From a checkpoint of a small transformer trained on Wikipedia: 101M tokens.
Each number is 128 + 32 x the weight over its row's rms, rounded and kept within 0 to 255. Layers, rows and columns count from 0. Numbers have three digits each. The size before them is the row's rms in percent of the matrix's.

# gate: layer 10 MLP gate, 320x128, rms 0.0782, rows 223-257, columns 0-127
# up: layer 10 MLP up, 320x128, rms 0.0771, rows 223-257, columns 0-127
# down: layer 10 MLP down (transposed), 320x128, rms 0.0995, rows 223-257, columns 0-127
gate223 094:125129103150151195126148135156119108142119112138147117160124057095132166119139130121045185169117072155114153144174158121163108136140116104055134113150120178115137137123112133115074148161106146119163100078159176167108131165152094176116094140183136128135171122142110137109091191116138074131166169126173135117117111157115089114151116042141088132191115141130115099114158175012157130074107
up223 101:162146164103124162129123108164144127079054180116159065162061110138140117116182129115114124207140146147041099183141133180137099120133137138092133151067140185120189119134124151118094122081101119137136151097199089096110106101132104150133161093108102123116155098148131136141114133128098102168077080131184173128098101115079086091133076092139184105184090132093094118130118156149119093150175
down223 100:084132112112101092107155106126147136103147149123113133163094151100108111136176159145147119098130148173126109081121108222143177150084164104082137123086101120115089167164128124117140129120104155171124109131121087111146112082100111150123147167124033153174117135138187170141126110095053141085129104118087118122154109150169174145148092091107218181111077120057198135137168143172196126114123
gate224 101:141083168122067138122074145165123175144070104099188087144123140122083129108113186126143125148146113171139144150124096122079144166125137133093127159211102134131141101170155103093179117109187154136138087108136155181085135141141096172203107138118129164077123144101143139185189076173154126070153095105220142112156127116134153158146125080107126139102100064153161089133125085137131108145086
up224 103:166142136124112102097161156147109100095143148075158170129129104067058093070141165200099126171162143089165130194170195098147135156121108115153106115082159145156171138066125146151117148145188127133108166118105118143123163075138086149183081134126182134086155130104151078136127126127143142090169140105112142114130188124083117101125136061158173177175090056129126149116144128132158152183151
down224 104:134128150144094145102142151138118054138133103124109134108101177139128165141100178159135109143168113079167126163132077181082096140029153133136116107153166156174127174086115113089103141132148085133151135142104103090098149118151143102204107180154170185156085127129137121108170137119146175015139119158062158148121176159110120126173144153131158135151095084157114155086162095128189146108110
gate225 106:101092116154068097071170139083149158153163116171078160087085166118121140161155093109136123114152151142128128078113080120116166143123138094136095133087130150105082156145123148149145126131086164137144094211109140106137163103112092112115142101118063166041114134055171071163154133097101151159121114142130115109110124138183159083156215111128184132129099141093100121156167199143158128127192
up225 105:070156124116165094055135095147119115082189137095125135127145163111143155123063135207153099072156110124086137141136109079112121167096133107145098141086151143207132123133206188096132152125103113069089148141161158190167136093122145106133112149164119116092139086114140175130160182086106174114136169120095143052114129080125100082109081100096127126115070122084118145168119118142108157095136
down225 099:186163121145142120154133098160086178122104084149069120109144103153088126152141079163142147140166180148168125120119159097115132124130113162126178137139166123147219145066078110101142143137078118127080137132169078125138102162186144110177184153077132153092132109088128115104136132137128121061061165138094121123146100142117132127115083095163075181142166176150110204126074080162098070122116
gate226 096:119114171175112073127129114116027142127070222135104127081153078126149150155163159087136139115112140108105068136133082149167131124170179088129115149115113090151114147128147132217140152148138118119097139116140149154189087114130133168144085124132198136083154205119103118109122094154110155110075171095132131157140135100146103130071129099098143194145121117143132128167179137064078099116120
up226 093:086112115138126124159120094104094168126158078102177154182146188061128220110164060125153081170160172162124113114162138106153189062167093137133128066107112098161129116149144099094159104145142132133142081162110124151150171146080182143127130078129165139085156145145124056135148152091059160166128156167134137128152131138134141100085172154173134113131139118152074110097139162119169161156098
down226 096:074122139119139099143172154127164120109147098171129088137092169104120188110093136146113102106071117141076145127061106161118168176139147127133134101114133028116146160116150135144154144164176168124104102146101153090131139106090161109137116058087115136124075110133141152149154176143116036145099174153199149163146112122130150111174201113176117096114104095127138164106066119128120048152090
gate227 104:111055159077189153094151060087137127084108127086109170130119118098091173140158136114121100120140117157121096139102168090148130091146121064158149124235171124106145127144156116082148091152144124148129163068074091120153154139135154096133139114184129136143120108176101188148113154081088106101099150113114130108088168177168138099082137195100117072111100103157102112133155184150075125159103
up227 099:170119127163163154090094146105171085118089151052173151133137182138170203115110155104116116155100132098140053144111129119180125122109142075142105120117162106179149165156134147107201176089126109105137136156194136074192161144162112111181111099136134123157154097155100174096172201131167088120080142115183133128134140125159135065115120144115120133133065135105133066126096135133158168085134
down227 097:180096115099172161076101105162083134147125169096165041064085135139175142123127135083090111151100151126136099120098110094102174119118152100166128103118130143153080110158150145138136104183079170114165158116134123122095099137117075158136144163137122148121070173102126098095200088143120128075107103169099141182168153120090112051115133135108183072122106154185168209147140127113105098114119
gate228 101:109097119167184164095111122168111086125109111172157102167133033145184122108068114163124151115100119156082148094106143078132092097184132146136171114149202115111156114129079126153148102082130149122175081181113171084150115122142090133155127057137137134097120162126163175108088151146106145134204217122109131110133114137130134163139128090138144061125144140071127107156145097123187121177102
up228 096:083138096204129149107131125065126109100172060126089139191152153082080093152143137122155184133109125138162191155145121139118220144156154123129148160124081101145100122148100108149087108150174126112141111153099168126104141097050161079115114141117105103102148140162162130156205118168117136120058173141090092152101124156107121106190118157132083183073172131118124157149174169142154130138131
down228 097:042173114096151156157111137116171064127131035149145153138128163101134095122149100126131155157127096072094143150135113073113161144156111058073092083148099173159142118116155146140130181194093145081145090077109092145160112138127181141115124140185141072051126126189158138113143145120101146133106078145137119137149167089165148112086174137121111121116139167142095138074110103153150139140065
gate229 102:117131140164090138209131105167203104178118201100174127157118161097144026119120061134105094136117145127128099142139119094145094157094186076153168068122100140109128094121111090119128102149148187183136096152101103126106127110157096119092067172085128137104082122146113081116171103149137155134113119193124191129087106136104132098140158065122082140157126145120105146160182110129119167115105
up229 097:104116115113139158128160100124132181159119101147122145139136143171168165182175114106121148147116172107097157155136156124136102142199157155086143157139154175133064167116040156139116147164118179169113102137132147108072096136157119191179124101115157176198180147123091129074120107061159128103136174123120077111149169143112165142100060101131152118175112055133110159161106123051113112145111
down229 102:177149182115056150117109099112131075191148186147063094122048140106084033127130098166098081082092152184103155177101079111135060149098156179140155136115126121120164170153085172134143146117151098132130127095119126100116108111115165090098121114151127165149131091121147082091162131137103074090165160107110135088121121131168104079116170139146135122097131152095129162085138128125105193147128
gate230 104:206108152061141127102124150158136111104139158081123121114160061105180130102180050081116131079158121176094165113152106127079097144089162128182135120082159159155148096133100127117062139131114148162177118147080177097139123152189121096092142178168113152136113161142129185135149109186125139114079088133109130154107102148131128132074130104189188104167116183171168102144149108161142102138118
up230 103:149105182136161166162116149099128129174153178152109165130140113075148129079103091083091107155068117065176127166115124133100128144103159161126081111111155125171083137144124126112123087107202176144143178104183145098124084155149126162158087128138123062131130148135057177063133132107085159131104105067073111144109121221081102112114203115115108108150106126141113153121143157149143164146159
down230 100:139105106114127137077144098115125123132107166119131132058149156090127132129129109094059128194175154149149088167134160097067155086121101054163131142145213144074168097142120173114131108144125145148129164081129132179170141110125118143169144094177110103155138109157190056156143131105145090101184114146158079155152171146127123134097145133146118127105103057127151225133176117163139134185121
gate231 102:163103069153127138138116124192139113149124139149174131122120114101139135110120108114145100216105131169126097146189153080159164122127156126168129121073086103148179096127146157108082161086137187160172112069145177135106071119131180066085073156158160174136146152118080126109088133163165126165165116148129118183119092136122148173071118124140104171143114123145108089155120070086121035116106
up231 105:169062078122121115086085137145123129123100196115155130159161112161126148111154172056172214123151115135113125178104161066122151126175128148172174160143139108113088134094139121081129129092116164126137122117112100078091158146111170144132083133083200151128190166126150158111121127182163135116149112067120141156126097132143093211099134111202113178152101179126114141153170128068142128123139
down231 103:119154167099135146182116144142166103152185145099113098112168121147168148086122117149120113162116102141171152150144157225194135103117194125038099082139179137139132136119115139156207165145131155170067124101120122107131117118130126098088158107148118102153077089155117134068139176141131149117139127142177178116127062193148141125101129143078137132131146113116086164063131095093109070069127
gate232 105:140097170179114071114095160079149125103125145111137044128154157107138093054174096167172110138123091100132114146089184143078122180141150162093102130135204132095121086127114133164116098096182125125146151142167133129167105115137153137076088118174082109129138147085139125098165119151156154086122135155129056175144155134185120152082111081054137158114136155164149102146161084076126065121112
up232 103:189199128112150190186093194165133112103231172087157120122056177192148114146096156120112075135164109132123117064112066110114113168130101095139134120146135166090118076135158113092128123140118157122133102180134133114152129132129145096117087062179133119127098177094135120119145110157202086089135145166154113104116117183088117109154095140118135118105135129149096166133114178139159170107111
down232 105:095142109117078105150135160099184076120127147116129096097184142136139155101112115135116120148124110139108231138134162111136139118123148109196165199184111155123093147103196207142110141149144177132085155130134064138107109092113205140177116132193110172112135173137184148133109134139113111113073079091113113083189124147111127120146171134107119145130062144090109134157107082145143092100077
gate233 105:148165183120099147184135148101095111173183115147108163144126081112133150182171140117149110102131148082159143142127102122127119174136138118132106098123144106117134136100100161090139204156169143150183084130072114096097135114147115095054159054127105152147121116113147125191142196125170109132096226132159184092184168127120169123101076114140183182097096127139093145131173133096157154125083
up233 109:155163123136104119138185130150147130116106205133128096104181113133096157077132131090091094176158173078074144118170171085096159168093173147116133110169136133122151076118132111109159045118125115105080118135131168145147122081130157132064104150126140152127133136126198166086125080070174127135142165126102149139173123160193127055145111157089091163163156098099089106120133118112115207101082
down233 108:119172138136102178150129130126138096121165082141128152072083094159117189106119124126137122137150113114137133123179131057120192099126126203125138138130133144091160130118068087081129160103072184119161128129099114126140116132120065135115120002077095126137144169115048129112167117149107116106105167122150116073129159177145150148130172121186136128162077156157151174041135136133131142137115
gate234 098:184086092114155175172150157126061195150106119105154161146072138104065116137080136081151174198123161159064083117153145169110129127137087117153113071119102146064131123158080091139138182139091148172156128139083163159153097140128175132091128124144128190160070071137079098091130134071122138132105144082143151145105127167129137129132130128130157146135136183147154183110091081157149129113087
up234 095:115093146133131147131111127131152140073168124129152089088153129109061083106186142104219116085110161136137126135098098126119115157195120139156157110118098103147150086142112122195077176178142093110064100085091058141146064158112130119144099133075136158094098094121111080110095123165164151194177073148146128094126128119112109072122114136146121175112164128182163105091081159100151167135093
down234 099:127200133134156080175165112133111107136088121124147112037143084073149126074124161123157086218111145157147096113146128138110106107102174143103070149167096103120125126201118181126157107100132121129172148091141105130177168147152173167180130112105076133118097123161109108149134141119119089063107190137087105123118126170117137171170113104102111133156090126089082168096170111202118107151091
gate235 088:159147091127082115101121114124139132097148104111198130176130117100084072096108153166135135176138130110128092210219130135122182156122133104109144099192150182157171084098125086134141147107096085115135134099157128161086156118120152120089147146159131136083094093124118098162158143129208155097113111152156084163142158177114099175126163165086194122141163201135127142147206105085144140120142
up235 099:080149142070131134051124156111118144123062109157098067147093145120204133134201125119133120148116105154165152136106134109167125130104165145132102208139106092114088151134123106169082161121111143117078173122138214124143121207134126089154140116066121129159144132083187130075135141141117135143168099168166099119153143091100131061150129086134100150147043120138142130101075117130134073152134
down235 096:117174130088137131124164096092074119119093092167089103153119106173163098144133167165105127083158109113140144141108117059127149127074152074132130080114082075116127141141065109156125178113071124109076118084157178112153087192135145095115149163073050106117082129110130125122170132112118097143127134161161154122097198081096164186092125137106182153101073128178104136144074083162121113114151
gate236 094:079109132126112099159060189100123139135163131149171116061130161167060098092171117108147105162115139142159165129154077106149132072207081143153120130146117112114105093148184116049110136142161089073064141130150148159088088112099120096125125177099128182112151064114161101132138112164081116107135108097141127115099136112157086159133199079141180094142135152061113130116084098148125139111108
up236 094:145163130118168111165117112147169075143146081131170101087188141108161142129155093148147144157174140133129133131153170114189099132106114161127125097161085191130120168138118135094130179055181055098163118174113154071073109146129079136127133064092134147127201128102115068082132102148166053158110096107114119122098135087144100197153182146166160139135159145101088114113139097130090124092140
down236 098:117102137119156142133109138177150111140138160102112164121164170169121126147194176143127135114100115110219113071127094098115169081122157031138136116103118124079024137095068150065150123095138142091139098108071153161104150142118145115159114141133092187118150124123151128113160139118165127173150059108152130153106126155124085193178125085063101158152135165101132149165170104164151126140125
gate237 104:141195168143119130123167108190195173099088150172100128117142146115148127151133116181061111117087063137169144133145135111180118141064129165140119154093173134102125157119183140139138084135160145140121193113123166126111098110052120160163113198115096109121140099207164112101164094101150160132165147160138161093035165104110162141121110151084113107152110110156086147148090131102135089096153
up237 104:160105113093148220169096055041141091145128117136174117159080189105113111126146109128085120134152169138132184139064112157128149103167163104132114120118093123127111158111110130135165110068128089107138158076169120160131108130140136133096113097122101121123109172148192094102076114177084175103128102135117129151134046108125136202099141114134115157155179152146120154065133142101149131043127
down237 106:166135117154133122142111137179113152113088112155144112160096157090076147135120122148166152038144126180125095126051088209114110109148141117108136093148125074148158063123108155113107051115165126114115163133110137165123124129116187169144166115115103157122101157098133086088174107205093155108128090190116120109140140187129173168144123125108178092153098111133141150090182080097124175068100
gate238 104:177206121113093090131180121164112115100162167124148119133161142133148149119107135108165157127132088105173194089150147145121078154058132079113084160122149119147112075090096175104168074170170121180088119158092071136128138136106146152144114125115112182081115140096093049145069129134200169124134165130136132194111195136121152121148149099084173085123087136123163105108137177133118118095109
up238 105:150165175130142126103184197107127131131141142136087127124125167079159142147187095113108184083135132152142175116152141160104128143064085222193144116126166140151141114092149151108101116110176076123095180132110097162076094090135189117067113053162108131117176167123136155123146168119139108060132168107126134118126123136198159148117083137139146176115120127154141145141096189148163080097116
down238 104:120141124039093075106168163178121170091112165112145148166090131172129094110131077116126150117160111084116105088098075119166134167123149153086124156126091131158103104173162098184118133136111111211177138172068085140135116133077111145173142092099136139111109170092173124079122181085113072090136098089140107111122144091155145087135128086118115120169132184164214134113146130111121117152177
gate239 093:127109155106103179132183110167051152115130109067129142108151152076146162147147148108164054089125075094118085106133161166144131138156129077133174079105144139170115123159120069160142159100087187104175117122035131127171111117120108108130153136118132164143157186091070150106116074077151141094092186126170147125144101119059096109112118102139168159135162137139113161110120148139134181181106
up239 101:063138095099107056130155162148155125126144128153121156064145110124146121153177227132159153161226132119116098100101092191120128139108107155137161148160164099118104151123158097127098071176137138068100111176112133101099090150136132132145079148114160081135114101176139187158191178151144136137141151123192106127153157158167161135133116153132140125086172087080119108150172096084150165137101
down239 101:129112099122109074175106176109144146175101174133132151112119137160157109048133120125178105154106088183133140126093177166119110120137142156104093138101068146093127083056102159151126137055155102114103056063126105124107114115109111133111170105095106154136111119145177119104144123158109087143129107135109108096109160072169134170179115183161119057163114109061132141180147039129113093101134
gate240 101:154116143151126100108163151183116194087107108120094178096126133148120146141155141148150157194153196149100060137164156068089152128070142130079115168148102116154107156074123135110111141114142142118188090143139145158108088101155113112139127137114097112157070158108168129154162148174108069045122100117135134137136127129180170171071087131127181137128077152116094165109111116050121115183192
up240 097:146157127118120185112170158100125081105119092159187112121140217083107106120085072092071163186149142171100146148149173107133109166164083103111130153126103180095134177143177155110172126107142121153118080094113125125168122092145109079148195136125118059129172103169167134097184112142183079105178159111098061102134079140135133129133116123128103135126132129086132180099107094098078091136143
down240 099:086140104074155169166160159098112062158120114095137125111106134108181097160070194147089120174160136163146119160135124133140128150135061128152143172089118203095096108076127121105131158109116157130108131147124081103200082144104170060105134091177140137125129090124072165159151129097176110113151155131140120129155117109098111114147154154202045143102125108161095070091095180150095105103105
gate241 100:173128141107128159124065087118135082102131081094134124172102200107151094116134100164107054135121075140128123157127114178100146117102184116128109131137140134183183120156091119188094159147158151125143144099093088095082101091062168113206163115103103115144138122147108136163147142102057122124075138106197136192164104198116136142104116168136120173176112076167104132147128180133166139122124
up241 099:144119083107108117119127164073126130209081090050162086134169108116156126174065147147148079146095175146096115107127190179158191105121094204116121109124119140109202176095128164146154115082130091122052109114112084129149150167120098078121109125139152122164091093133133158134064149097109115139129148140123145140142164162171110149132103104115110088130127146210151090110098083161102108103145
down241 094:134135168119113163092176174147164141115042144122105146059096102122092089108160078173068099115117093071104147176148117092151132152077158120155120122127117128107141216132196160176144143129106155136132174112175145141132120162136133124166120072166054152140137172100100143159115173106097110066148135149173172185103175150159152139094109172144126126097075096113075137138127126143151153125155
gate242 099:166142091167156059064123149108111179156069108178085090145182109176114183093130162130088188133115146091135104097177116129082094138090142121157121122113154147123121125131175081158138100135158118111147136071137164108078125067149055123135114131078106133138160132152176121135097059108128155144157134078126177158108111119114191140116141149094134077104090146146154087152121204123101077176125
up242 109:146080175118135130130116105147161185122100130125181148149127102122179174151162108083071118132162186182107114147155119134112104184121106137122098082173081064098084130092186089144161166056096118158137131205145090202097108102118116136097151129083072150126102141165150140178162110131147123140128152158159069121140146134168156054111180147136143151116110190080124123085138124114139128136090
down242 111:090158152105066172154092162156174123160156122118145169189154098140133123156093152139113102143164081175108134123139073207167141119199129130155130094105145129123154119158115083128197124093119144146129106120084062180158112135121129145146101176140129145127118159123135105084134141112077129135060125178184130131109153138185113057059118118141121071149126206145144124169143131076091163155173
gate243 108:106136126052128143118097123133100115116123105134112101118168141130069101088159140107144181123056143154125121150165155122106098122101148105119102153184253118125163151093114137089136118117174123172152146177156126113116135108113084166111095166174081163086104127114102074110107156098090147130121123178080087056122117051106153184078121135107115157172152056121147144132118127170123120156078
up243 102:120139128066164145169140110149100160128155117153084152127140167065135089123130111067130144183137152159122116086201120178112101104171134128107155137136114088138137126098192083136138117133090165121155195149114130098077161104105138110148084144115128094164182091102173141051129115143131104138131154086055121029133157127149139134110165104165208127160148114154128174144068131090116161159166
down243 106:114136125114174107146150177065142093116118178116139139124117149138140164142158129139169110081115136213173152072167089138122157111104091208086174175151144177101135160154153162082132148072133140132151109109144118170129096110142148121139196190158128153133156122169149136141126120137109161144102106082134167156121076151168147111085093097124075119177079179132186092138066156112208092126128
gate244 102:145115135153098154125146135135164144129130122136128122165131120177109080135147145133107081119160091189105138159068124103087134089149100122172094071164111102139150073113124149113166142099156156066091162152072077091128095190068133142118164084057099121131168113068093099159174144134158108160139158099146081154135098121104090190139140134068104126123047104122111139097187189111072096124157
up244 100:104162039130156083128122141103130147106155111161081082167095129118148118119141132097130087119153137134090161144101099162102176099179135198163153145129069091115134096100108116121043134100134117185166043138067096085136085149074148075141152053103131111147117189130166128106114123129150148152125125135138118152096114072120099166142099093115140104181094104152157095095112171106074128133179
down244 098:171127155158169124098093113117150088159136167194081098099095111212146136115155112110093177147126058074121172136141128152145111081141080126110119142128129150107155113100146151078081141101117147161120144168092187159106135165117184120096166181140128059108178166173121094089124090124149099137108185104113108103119047095144114147102151137132114150182184123089096109146163163124085174149171
gate245 101:120140136190170190079109137124103139164190147072132145124173109135061186140087133147072074105163164085124108115128171157171139186125095106156165133195131126142101090164127100114135130179128114140128099172115132195160169164112079174151099137168113145127118122119187109174132086110167091115107126141184171158118147115118131083134108101102196130065112168108089146165144143157125148178146
up245 097:060137097163107221139113101165085070113154132111159121132166122178102127113117137114085075135145153158067097145191142122111153154146125149109164170109089131115168129127135082141127094156102138120115078083158169070132157171121154148103104063114137175106158148119115077171157117134187117124124175146171130083167095064184083135140154162160122141189153111150078095094100098143148163163136
down245 100:154150134088131124131111138127156136095096150106168148114119082165093134118119144084151156142104098115134110147137137192118123180138085129142098105186135161140119094126193069163113092172157141076178152123128166138129125156146169106102131153117136075103155118095141143167074114107176210117141104117108141151144114145155102155164124146086114088151073046156188101117227111196174131145053
gate246 101:144176140067105157113101111147141163122098147084146170161125086105072157150127150120089179126118154126122115134112114125149109061060125152146159148162195097105122055167120120085189110163121155133162154046166132152087106134154120107135171108142091172137166138120192151143103156089084149143095136113116129147130125112122131141099120163175050093087135105060149091180065140141174177150130
up246 101:098124164093073107151114160101114119131115179124105124141130105152118109135151113140142219186128152106122125151151181097151111112103143071121164112231140088130126125157101135153162160115133085129154135059156121143163124145078153083156087127105095094137163100115145184090153155070086126150155069152146088097171140038105149119145121101186143166171079114101073128119130150133145165133192
down246 103:168105148091103085164098120089119109091146115142118101152127142062115134152127134120102149122128100124122091194185079143155120209125167192145114154128123193177118154093132130133143070135111124142141155149066135162097149133080191179128170112123117173193172089155147181094121136093119099097179056123088128147090169118138123105086157116122157059124142093111175092105081105162170155121119
gate247 108:149101138129106108186140110093170206108155128119068072118140118145119107180109155145094084147094139172145113115147168134111166153113120116118162120094105136151114156126096120153126168158148090116113148205103189155124140151151090181081134164110073146167102137052181115105113129126189159148117132147139155096068171140115061171160084135122123179159121184091167105139150165140121216149103
up247 101:157111184215152069125171115163195144130128097142089134126151129105076102122114096166116152080139148128112108122130166159124073176128119210173142120120127141160104147198073155118150172156116124086142140178141107107114111145176101169077235174109111099135113144092153126172195152124107153175118145114075148101117138107142081166129070116100123195151117126110140138135108143128110132129114
down247 098:103111181122126167151116143115169116183139142161096160153113124134182104129128074161147159074137138119151128117134093142132097129136137090144167085163173140134108113130126075139147096079139141080140149067140088179120106106123109094130129136097183167109185122134129003092095175083141092142085115117061132158141142139169119139148108110150116063197127084144141099180100075152150086079168
gate248 106:135197121101161155075166142069117099127103130142125100148111104094157076116134106169097137123141158113120091157171132130186130129181159158068163141103109167080110140116099117128145096179054078154114137035215127130134130114176147121143119107120120145142139144148162139145151118159154177164145167145067161147075126102131120150069095124154167116096070185146071151137184117128122099176108
up248 109:093068144050112143113172155105088132202124090135172129204101087109117088182067115146102105133153151091119133105177121105151153148122103127146096113167087136154176138138105063148125112163114056111144115151158120116151088162120135134108175124164115161150093140103146128133063142131119116155067167153109217092085120131111143093191116174174127156096106133118076149128176107109129097164104
down248 107:149083074111098109072182118094174079206124160110076151174142151128156111147135174181118134100083173069161106096181148165069135117122164135079089118157060131127149131109175115112111080152102131165090120112111131123193120135121108171143132095103134126132199108156139148102122086183142159114159115154093159123166147159145185146138100125170076135089084111171160127090151169145115097161114
gate249 094:077106134077084119102148155047137113114151202148084085154060143123197086108098123091178135131102133153177117127143121179151153095113106125122129099158171092181098085098130147055151121134115138143140098114193122208173143099148121085142126131151151153126069122143138037165133152162116145134145126175093158147077131180080179138114138121102113150174115164115109154120145093109138109137113
up249 106:104103173094139096101181153089124050098127135099083132118142123095066182105104104137140113109018165155128094201138138079095153117144145110059093161092123176162131133116109150139101128119097138126143153114113068168175131215137176117091143127122153127106127151115185146151114087101108178124155135099127128118131126148133140119137111179154112213113110089170106126166133167070134155149092
down249 102:148115153081124147116140163097062104090094205136084148159093127116116096153108103089178127136135113163129144157136107078102132064170084146143175072096182115132092118111085123142116161110149118128095144101124142191194160135078111109124074188140133167115132174123187110205155145135078156188174153130097103084150114176150129145116128174081092168163127134100128141091125172158138137173101
gate250 100:163086137091154137059079090102168132064104120124147095147098129152124147168119117121118095104085151102120179156145103125046148111116100115143130054135066160104156140127108130111209149074139153163154127095104139098062121164147067119120130125149085125167140163109147128111151111136198093099127114161194128125157164116121116117101152183037114175125128147156170121063130114111105159112179
up250 106:141143151134126194120131107164155095154089103113134074151146092112178160141131137187122134107056121112126092094156114122072122159090061118137132100139093177083132117111103134138154142075139170163162176171156158061123173146177114098147154121112064167177173140163079136114137138144141169083116105162166111147139141113112071115070143163060147114090193126181143069111110182118109131129094
down250 114:127137102151136154138151112112111057182121169164106103153142125127193129073151125135155094132115129155194126111141126078128109132152084179124101126147228097088101103114103161112095080094107116186123176133136092082125161132152162157120126094112203115132139109141132147125116073076130142129122164093141112103092111120134131065102106090123165035072186148124157095159124168147106142149045
gate251 103:145109118148048139105084089091090121105129167113146078156159131068072077115136181119073213112136151150140158137174114135089175099139126102111134134154128165193104143087122101126113129153171132134154140065130132168102117116136117139108075101137123150130053076117162134161114084082138123120142118074156090113123211152103154138111133141122075153122162132079114141055062135161119140185115
up251 105:107132143160200102106164166187147076124156113117146128151107195137131076154139087109160087070132103118174151138213130101108144120155114112135095171068178126137127137122170117085186090149123133128131170095103144154125069080076125115166121193083141122090141129139095102166151178142106111039119113068129129117150131170154158088116116130080138087130098095167101162128135090094112084163134
down251 103:055125119117172129153136130135164143109100130141169103144118161136110125170187107179154111084121125086172059173129092146089117184134160085139117120098152118140159151169116123134129091109118096119070056221129117131124117139099126080155167178066167141141163109115099199167109137146111153099116130168121171083108081111166113130129152079114143120173139112128126073183203149177145178123150
gate252 091:124124107143110127093162147104114099134141144113150082172123135145128084153112176105083132131115151152135087129135120104149113163088176126111111140135062092099097153157081177101139139154101141138096130090170119085146125131083173110165111102095137166098098061096131165147100121193102160145216180141153168192111186136153185183044121122118132114127130086196065130108112110123098157204125
up252 091:128138166170123130142113069129149185124135148073145100111150118092128120176143183094146118102112163171088113155135149153165173137135089099185105123130108082097134127197111120107111139123083207128106066140133123113075103105075129150212146109162152092173115100150123176120139102114157060134157162154107149184106149168178154149088131101112119051128177114140134163112135112036122146131159
down252 091:123133149160114090165052170148124078132150150123150187105190141144103114034115120131043147115118110130182170076115109153160131093122138104148046160126111124116172108150144130162134107115159118149137107200138106182121157182199062154058099084153129181148094095108103121101129155143155163127142105141140116143133124141112131153114135145124131109085120090177156088135179127096122153072165
gate253 108:148148132130141102117132077206155089114107141078103119117096103181119084141184194146142168121141161102082117127121175131156151138113089184142105137162093078107173153120090089141118156124211121102117183090097108150109121095124146074159096166177183134179076106149157146087122124180125071106131117150128150130174139113114075157150143092095147151085077144160111135069131089101138185159169
up253 097:097072160120104141145170146092117110108097117143081105137158122091143061158090100144119141160090138108154142069108150087147156119109145108167125109094198168124083134163157153144178138168165162131139129164103137096138167113208196191097187071090143184177106165128101115116150109105184171101133127171182099072117171136102125120091124120101143139169095147131095115164104123149182187133148
down253 096:103133148120121127124146165111073141133132140220133158171106110148096129171127166111099102120070147064116105131142111125078097165092176130113135089122204081093187080113122103106120101095156116088087143106112112140131190169127164115146063127079144137166168107140118159172121152148196122216167094112153103116134129123187113146107112074153129126062119079127103172068159102162136137131133
gate254 097:200119186161050175110135160132154102105123087122125101146158108087109102109123096138117207179174132098110124168129153068133187137129116054128173140095118164110158115129177160149161162183104099171043121149147137140090143114115085174087116149131149108104083119167127157134144106116187112168106109116133118137099105130184177128115155062175124139167165166113176169093154128135123119107131
up254 096:116099150116125129189107157125130123191215137152133131144125132085112134111150094098175165123148189083118120124180114074144094167117092095128119141147106074117176129081166153131136143082122140116070106129193136159083136161125129097085097141167156146079089132160153181110136062117086115120140062070101107061142153175143153109073104132101086118097169134131143143110127165162086132137048
down254 099:101177109142136082084149151151153142145134102042147100152184156142141086104143069148156158200146132102122152154187112145080146143166117114147159091132162119093112091109106151163201111055183147148163083158156134160150134152127089090095165139117133150106113143130093118076135105162122114168141157116118162151129059126137105143056148157197094102158190114108184143106129128065105155115138
gate255 102:130170158141145152142170091131094117079137100102125118079139063134127130075108156166171144106130157134083119200108159109139092083116099118147125158142067111133137075173088120163169213131114146082089159142115096137154135090179154086132136155189088119051118082156134116112108113112094155148173173113109137082185127153092147114122167146093159171085157154142116104168133176083195137122086
up255 101:116149135137105157079080115135141120170108153071083124123097103167141143184134085086131124111115165086132123114140091156110142094114126157121126112191060156167082173199149173089132113134134166122159107149109102128200134126122051101091188110155157133188090194142145146172117111105125085151084135097162151048147117143138192120118185133153129129131108123128141129106085165083152172181172
down255 099:108126158119101174082101075142087135051101150134077142087113071097208136097154134192121127113129114166146104111126133109161148080085123113108163145102095153191160173165060126152136180109091114112118095148139110193100120090185106091164146165100112167130097135128130080058113109116148135160109102108103103056101103159117135078130170138137178130095118175167112123072097082124144110134120
gate256 103:102114129128106130106106180145119152148173143106131146191117113097139061071166177132089090135159202201097153139116153109093158067099105130086109137115090117129124184084134146129137118172196125114120178153132165135114112207183127141088142136103196156133129146105123131091158072094134147102138140100136162106188177141122152077060077096127097148124117155185096146168178127126142145147145
up256 096:163162092176133098154148157123201108086133087084065120159106165086089106154090182105120224124126110143124139092162138121098127159138105091170141123085149177122129108118108100150146119114095185106157085131121157053182121171151139110102092120114125094131114200151144131111114139128102086092172077152164137131114151183177092109129177073063110155174159129146147113087117120146128185103141
down256 106:117144110143135150146108078121132055084169131134187095125127091169106117108143110108151150154163076140197096155218210098088151133147150111145083132059118091120144160105186134140093151116112130135107097105146176147170099145160165052102157140139142164116098126186142143118160144075157078132152123120107145075143176141146135122125090137165137155152112125062076100079167099082149091110120
gate257 096:130033116149144146113143111138170114096123126145120134097076150161137117136157128128127152134079125111185123091154124141106097092157149160116148181084154145117154139116124129181166143151143200107132069146129178127142139159181116104108104117145129196125102107175172130144065056112150144074167121104090106152165081140117125152145178101101080161104137115150147151115112212128123181161237
up257 101:085143111141064102127101130124174157145131196076083120094118115091160144098138096134101105136063118125108092146093086141111139125136163141153037075105145089198129125064139160085199142170168150139174134115097136113180169087106130147109114141150078127184142138120133117171175102139146113126079130117083152121102113185154169134118164063155108137130103124170072105123128094159101196148107
down257 102:134125154129183147205117060120085143127134153124148135088170162169123148083029156121146114170113127112093106143135122147095131165104135155145078139073111108177196082113144179097159154107102086089073096116148101130129129119111124091089119099138142116173147194176107090119168126130091209162113118123089148154182122113087109161123144184123120064127105162142090159174170101127120140100112